config = dict(
    d_model=192,
    d_mlp=768,
    norm_place='pre',
    qk_norm=False,
    bias='all',
    tie_embeddings=True,
    init='normal',
    init_std_qkv=0.023,
    lr=0.00754,
    beta1=0.95,
    weight_decay=0.093,
    lr_head=0.00817,
    schedule='wsd',
    final_lr_fraction=0.05,
    batch_tokens=65536,
)
Each number is 128 + 32 x the weight over the matrix's rms, rounded and kept within 0 to 255. Layers, rows and columns count from 0.

# layer 2 MLP down (transposed), 768x192, rms 0.156, rows 742-758, columns 96-191
[[ 68  36 116  92 151 135 151 162 156 107  85  78 166 158 162 125  87 125  84 181 134 121  43 153  75 115 151 113  58  51 181 138 109 169 117 104 138 154 162 133  82  99 121 162  98 161  68 156 108 118 172 184 121 139 196  81  61 111 143 111  68  94 144 132 129  77 146 234 120 145 122 210  46 138 193 185 171 140  85 102 135 106 122 108  79  92 124 154 142 110 175 215  81 109 152 166]
 [142 157 157 115 161  85 124 135  90 110  91 106  72 179 178 119  67 163 118 103 141 122 137 165 145 134 113 154 134 145 111 130 150 182 152 153 118  77 152 130  91  93 131 161  92 121 111 202  68 198 108 143 115 111 155 163 150 128 116 129 160  94 111  90  73  38 130 155 143 148 127 125  89 111 158 172 106 118 164 136 154 115 112 105 120 155  85  98 101 109 105 120 135  97  88  89]
 [108  77 168  63 136 117  88 106 147 147 106 151 109 122  91 154  87 122 153 173 137 103 155 161 155  93 123 129 136 138  98 130 119 148 111 119 121  98 168 158 135  53  94  52 110  99 146 150 131 194  81 135 119 150 136 103 105  86 149 121 111 117 101 157  99 105 192 141  89 115 165 167 108 100 153 183  89 131 108  97 107 114  93 123 116 125 101 174 172 112 148  95 169 147 119 138]
 [128 132 131 144 113 159 198 121 103 135 113 136  97 120 148 101 130  29 111 109  98 167  76 140 196 174  92 123 187 170  98 152  93 117 194 100 142 141  64  86 112 141 152 184 189 154 130 103 128 120 144 103 144 109 120  97 205 138 122 155 138  99  86 138 198 119 177 109 117 166 107 113 113 164  75 112 100 150 108 157 113 151 154 185  85 122  82 139 104 144 149 137  80 170 147 110]
 [152 142 119 165 152 136 153 150 119 142 108 134 123 120 128 116 161 148 128  71 139 120 136  95 131  70 130 129 121 120 100  97 149 107  89 136 145 122 148 159 155 143 106 113 134 141 150 120  96 110 102  98 104 119 134 124 145 114  89 155 156 143 128 155 123 103 169 133 133  83  89 145 144 127 153 149 138 127 122 133 125 132 143  97 120 172 119  98 113 128 101 120 132 102 142 129]
 [ 82 115  81 151 144 137 114  87 133 118 115  66 122 128 137 163  84 119  90  94  79 145 187 104 124 109 201 174 142  85 151 171 142 150 104 105 102 114 166 129 179 136 100 136 161 166 132 170 127 128 123 144  91 106 183 105 150 162 183  80 200 168  89  97 141 146 120 165  92 186 181 130 126 134 106 152  94 114 130 145 138 100  49 132 199 135 162 115 155 119 175 162 120  83 113  91]
 [104 150 113 135 146  70 111  99 136 175 132 208 144 117 141 189 152 157 142 150  72 115 123 178 144  99 172  84 147  83 104 115  72  94  84  88  81 166 131 181 104  88 148 175  79 180  73 191 101  73 129 189 164  97 118 166 160 127 172 102 119 153 136  62 125  68 110 190 145 120 167 131 128 134  84 127 133 122 156  95 138 121 144 127 129  96 108 150 148 103 184 134 164 168 185 148]
 [138 149 139 100 167 147  66 113 129 115 134 107  89 126  66 125 146 166 100 126 165 129  56 142 152 166 100 175 110 104 143 149 137 146 158 129 144 134 104 129 119 112 123 147 125 136 130 140 140 104 174 146 171 125 157 122 135 141  93 145 128 148 133  66 137  99 151 124 146 146 141  97 156 120 164 129 111 139 143 131 140 154 113 186 107  97 147 171 244 139 162 105 148 137 139 115]
 [ 68 143  67 108 152 101 109  79 174 110 178 123 150 198 137 167 152 176 111 117 117  96 109 112 169 129 115  84  67 132  90  99 163 100 123 129 130 135 152 164 151 153 141  70 130 119 101  94  88 143 119 140 126  96 149 157 139 125 143 155 178 159 142 115 127 111 153 109 182  77 144 148 138 116 134 171 120 142 174 100 165 156 205 111 101  77 168 158  80 111 103 110  86  99 149 150]
 [133 149  76  70 128 127 121  92  90 100  67 101 153 130 128  74 139 100 122 115 102  76  85 137 131 119 127 168 137 102  77 173  70 156 164 116 179 154 152 175 106  46 104 160 105 187 140 130 124 159 159 169 123 156 156  93 209 144 110 190 121 112 198 151 172 158 107 123 175 173 171 105 130 121 101 179 131 107 158 174  79 101  90 100 146 200 119 131 156 143  89  90 122 136 129 134]
 [137  72 120 131 146 161 119 140 106 186 118 116 147  58 151  53 139  77 146 114 122 138 158 177 102 144 144  96 126 148 128 110 106 127 166 180 145 141 110 112 133 207 122  90 178 105  79  86 142 159 111 167  95 111 169 104 130 135 130 132 161 138 181 141 131 156 128 124 115 103 102  88 112 173 130  87 167 146 134 125 132 148 162 128 131 117 121 104  63 135 105 116 125 150  43 110]
 [164 127 150 131  61 151 111 176 131 148  84 114 163 108 103 144 112 105 154 138 105 126  69 147 115 139 115 130 154 156 153 103  82  86 122  81 193 154 144 119 128  90 153  76 159  99 114 173 161 131 127 147 123  97 105 167 201 115 145 155  98 159 100 195 100 132 116 121 160 105 130 110  86 148  98 119  95  76 210 128 102 123 148 142 100 176 139 147 207 146 144 113 162 114 109  91]
 [106 130  99 144 186 106 144 195 131 155 125 161 118 139  95 125 139 109 115 140 101 158 107 109 131 161 186  95  92 144 136  56 173 154 122 128 113 176 177 131 111 149 174 115 110 101 103 171 102 151 179 161  63 101 123 129 188 145 116 169 171 156  95 121 120 151 185 159 104 158 151 127 156 150 149 147 107 124  98 128 144 157 198 144 136 145  79 122 136  84  47 125  73  96 132  98]
 [ 92 163 104 140 140 132 125 128 120 122 131 133 157 100 152 156 131 114 117 128 122 123 152 113 115 125 114 165  90 170  98 153 103 122  95  42 155 106 148 106  33 160 118 147 137 114 145 161  99 103 130 145  83 100 119  96 128 154 147 124 141 147 155 143  54 106 110 164 165  99 111  91 123  99 132 143 105 145 139 101 133 123  99 120 183 116 119 140  61 150 142 131 147 108 110 147]
 [105 139 104 183 160 178 170  59 117 149 122 125  75 138 172  77 159 106 121 164 157 140 160 174 138 108 131 104 161 157  66 114  70 141 104 178  58  94 132 188 113 113 214  68 123 119 127 111 103 115 101  87 134 102 123 187 113  91 123 114 183 169 126  62 132 153  93  81 144 138 135  70  50  74 110 125 112 133 102  75 160 158 145  96 115 108  86  91 103 209 139 133 153 124 109 145]
 [125 148 102  86 130  82 142  55 134  99 139 120 136 191 154 131 140 126 139 115 117 128 121 118 197 176 188  75 103 122 119 101 202 163  70 126  67 144  88 201 188  90  95 119  58 111 114 141 140 112 133 113  77 137 109 112 149  95  86  81 141 104 149 110 125 104 133  96 104  97 211 140  85 161 157 117 150 145 201 161 208 115 104 145 164 112 119 132 112  74 201 166 129 119 118 135]
 [ 76 100  93 160 177 128 178 177 128  94 144 144  76 136 170 139 130  88  96 133 147 158 133 138 144 147  81 143  52 110 130 109 122 155 108 140  88  95  92 154 170 137  86 100 184 130  89 139 136 116 110 102 136 129 126 129 166 148 149 123 184 188 126 142 141 121 131 175  89 114 136 179 101 145 141 159 139 132 114 106 158 139  74 131 141 152 126  85  63 147 136 140 132 191 100 138]]
# layer 2 MLP up, 768x192, rms 0.192, rows 743-758, columns 96-191
[[ 88 102 134 108  78 135 142 117  92 101 160 155 108 118 127 135 186 167  84 205 141 147 148 100 163 134  77 139  58 121 131 179  83  94 136 164 178 164  94  96 120 154 113 136  91 135 140 124 191 109 131 177 153 145  81 145 156 182 115 143 136  87 141  85 177 107 155 110 146  92  74  62 153 129 125 135  57 161  32 144 107 134 167 175  76 123  95 132  96 202  99 141 160 121 113 172]
 [165 135  83 167 129 104  94  69 163  75 158 133 137 130 149 108 113  97 111 118  89 119 176 139 159 107 135 197 160 148 138 143 163  84 140 122 104 144 145 116 217 138 106 121 177 159  83 138 136 105  85 138 169 142 146 116  90 119  89 122  90 116  81 140 151 115 114  95 113 106 168 136 164 125 108  82 127 126  67 160 156 145 134 132 137 100 151 141 176 108 154 119 159 150 188  90]
 [109 186 146 109 141 119  96 158  89  46 151 116  97 150 128 168 155 143 102 147 105 189 156  87  88 102 173 153  97 128 126 149  81 140  64 111  93  60 146 138 156 169 153 119 119 115 108 180 133 161 130 137 127  82 166 204  97  69 120 105 121 166 125 104  93 121  98 133 188 126 220 138 149  51 140 150 107 162 179 105 114 142  98  74 137  96 162 188  76  93 106 139 102 172 128 167]
 [111 111 121 119  98 118 107 110 146 122 139 115 131 115 136 146 116 120 152 138  93 120  97 129 105 156 141 124 123 129 128 133 112 128 139 137 119 135 130 104 110 127 146 152  98 119 121 129 155 145 136 157 159 137 137 136 118 131 136 105 116 123 145 105 114 130 122  93 125 123 136 138 130 164 114 129  99 155 110 135 131 138 121 130 139 110 129 129 139 125 141 120 138 135 119 126]
 [147  93 203 116 120  97 143 112 153  91 170 139 129 149 108 141 158 113 172 145 133 106  99 169 189 101  69  85 117 139  49 127 157 101 127 196 142 181  88 111 135 106 191 106 131 149 135  62  98 124 136 153 115 150 156 162 144 124  92 148  43 106 215 133 175  93 146 129 126 104 101 129 191 141  76 107 124 111 154 120 105  82 191 105 160 152  99 155  93 131 125 122 157 178 130 143]
 [177 122 172 100 106 162 118 119 124  54 147 120 120 198 103 192  92 154  89  84 124 125 105 122 139  95  51 100  88 164 114  96  94 134  71 187 100  99 156 118  98 122 157  75 112 139 180 115 126 124 129 142 143  82 146 187 166 123 105 144 192 155 137  91  94 131 132 140  83 145 123 170  56 140  93 107  98 131 121 201  60 131  87 107 112 160 194 137 213 134 102 133  95 103 142 103]
 [ 61 138 183 163  67 131 160 159 166  89 172 152 113 152 100 133 173 148 135  98 135 111 211 119 142 125  60 139  90 201 118 107 100 131 157 150 113 141 120 102 127 124 105  85 150 127  86 145  84 129 172 172 133 158  94 137 199  81  96 106 101 146  83 122 119 130  71 137 139 145 152 124 129 149 113 113 157 130 100 143 124 142 111 168 152 140  85 170 104 138  96  62 159 119 173 135]
 [ 95 152 110  83  87 149 114 124 172 112 121 137 127 163 140  94 166 124  92 135 109 150  75 137 129 144 129 143 204 171 100 167 150 128 153 119 138 118 133 186  99  90  83 100 150  55 149 182 118 156 141 137 106 101 102 136 101 127 188 171 114 138 116  28 157 113 145  91 145 164 123 121 161 146 133 110 104 181  88 211 162  68 134 117  41  70 115 107 123 133 156 131  55 126 117 102]
 [121 142 166 142 138 146 137 121 101 110 152 193 101  52 131 146 175 148 155  84 116 193 178 186 120  98 145 142 125 118 129  84 141 107 124 126 111 110 134 122 157 106  99 102 108 104 113 134 121 160 141 128 129 178 120 150  46 171 156 132 139 149 157 101 105 168 106 107 137 114 135 110 152 137 181  46 162 120 146 208 179 134 124 113  96  90 128 139 119 152 169 124 133 157 148 107]
 [160 137 183  65 122 148 136 134 152 154  74 120  88 140 180 225  88  93  96 121 151 160 168 130 130 173 121 159  68 157 121 169 151 154 114 137 117 149  97 186  87  95 148  94 179 133 149 126 106 119 127 135  78 123 159 171 119 215 147  72 120 136 139 161 132 168 131 147 170 144  69 143 136 130 158  95 134 130 182  85 142  91 127 125  86  58 133 158 166 127  96  90 136 105 146  79]
 [106 136  95 147  49  94 103 137 140 143 133 134 105 128 148 106 132 204 137  83  76 134  81 182  87 111 111 120 144 153 136 119 129 115 121 161 103 152 120  85 155 161 137 197 131 212 132 129 162 131 157  49  98 151 131 108 143 130 140 221 112 107 156 130 119 135 128 122 137 162 131 151 117 145 117  97  83 151 111 145 104 175 166  92 135 134 185 164  75 104 113  95 170 119 143 120]
 [132 164 142 138  89 107 102  75 125 173  91 140 119 157 163 149  91 119 152 117 143 157 146 117  99 116 136 123 185 162 168 182 148 170 122 125 102 118 114 128 131  25 127 117 104 109 181 167  90 160 125 154 119 109 172 163  75 180 105 125 153 179  94  90 106 128  90  90 106 158 132 107 106 116 138 126 193 117  60 126 148 152 119  74 134  93 148 145 117  84 210 158 143 115 169 101]
 [151  67 118 132  37  73 149 122 173 133 188  90 132 147 131 100 105 105 116 124 166 149 126  38 117 148 143 141 156  58 133 127 110 123 120 160 134 162 111 110 172 128 161 195  77 154  98  52 175 134 147  97 145 111  99 121 130 116 145  95 153 107  89 109 205 104 109 110  81  94 103 188 168 123 131 136 100 126 124 108 148 127 172 139  41  71 159 166 166 133 150 111 109  96 100 119]
 [104 130 127 157 158  70  96  98 160 157 115  98 116 177 143 108 155 109 136 141 176 135 140 154 114  86 117  76 183 190 211 153  63 147  75 111  75 145 134 106 201 128  97 121 107 142 157 140 180 137  80 211 125 116 160 124 176 168 138 163 121 162 125 110  81 155 171 127  88 121 153 167 100  64 135 166 133 109  85 115 132 108 131 108 209 148 150  99  91  87 128 126 135  74 139  82]
 [125 155 167 142  92 192 149 173 104 113 106 114 145 151 122 119 153 126 154 105 109 149 108 174 126 164 149 103 125  85 134 141 129 193 157 172 148 145 107  91 180 143 107 136 116 145 158 207 118 255 155  95 168 141 170 162 117 136  94  76 100 141 109 122 137 150 135 119 129 140 107 107 112 112  40 121 177 126  99 110 133 103 118 117  95  96 172 185 119 128 136  89  94 128 108 122]
 [125 162 107 177  77 128 111  74 145 147 112 155 150 178  44 131 134 153 159  95  97  94  97 150  88 169 151 138 186 128 139 154 113 122 112 129  90 122 168 130  84 194 168 167 110 136 109 159 122 139 100 160 123 133 156 149 127 162  88 138 123  97 151  57 138 136 171 103 164  99 131 119 163 134 139  85 134  91  72 116 137  98 172 134 144  90 118  90 170 110 117 124 122  85  93  91]]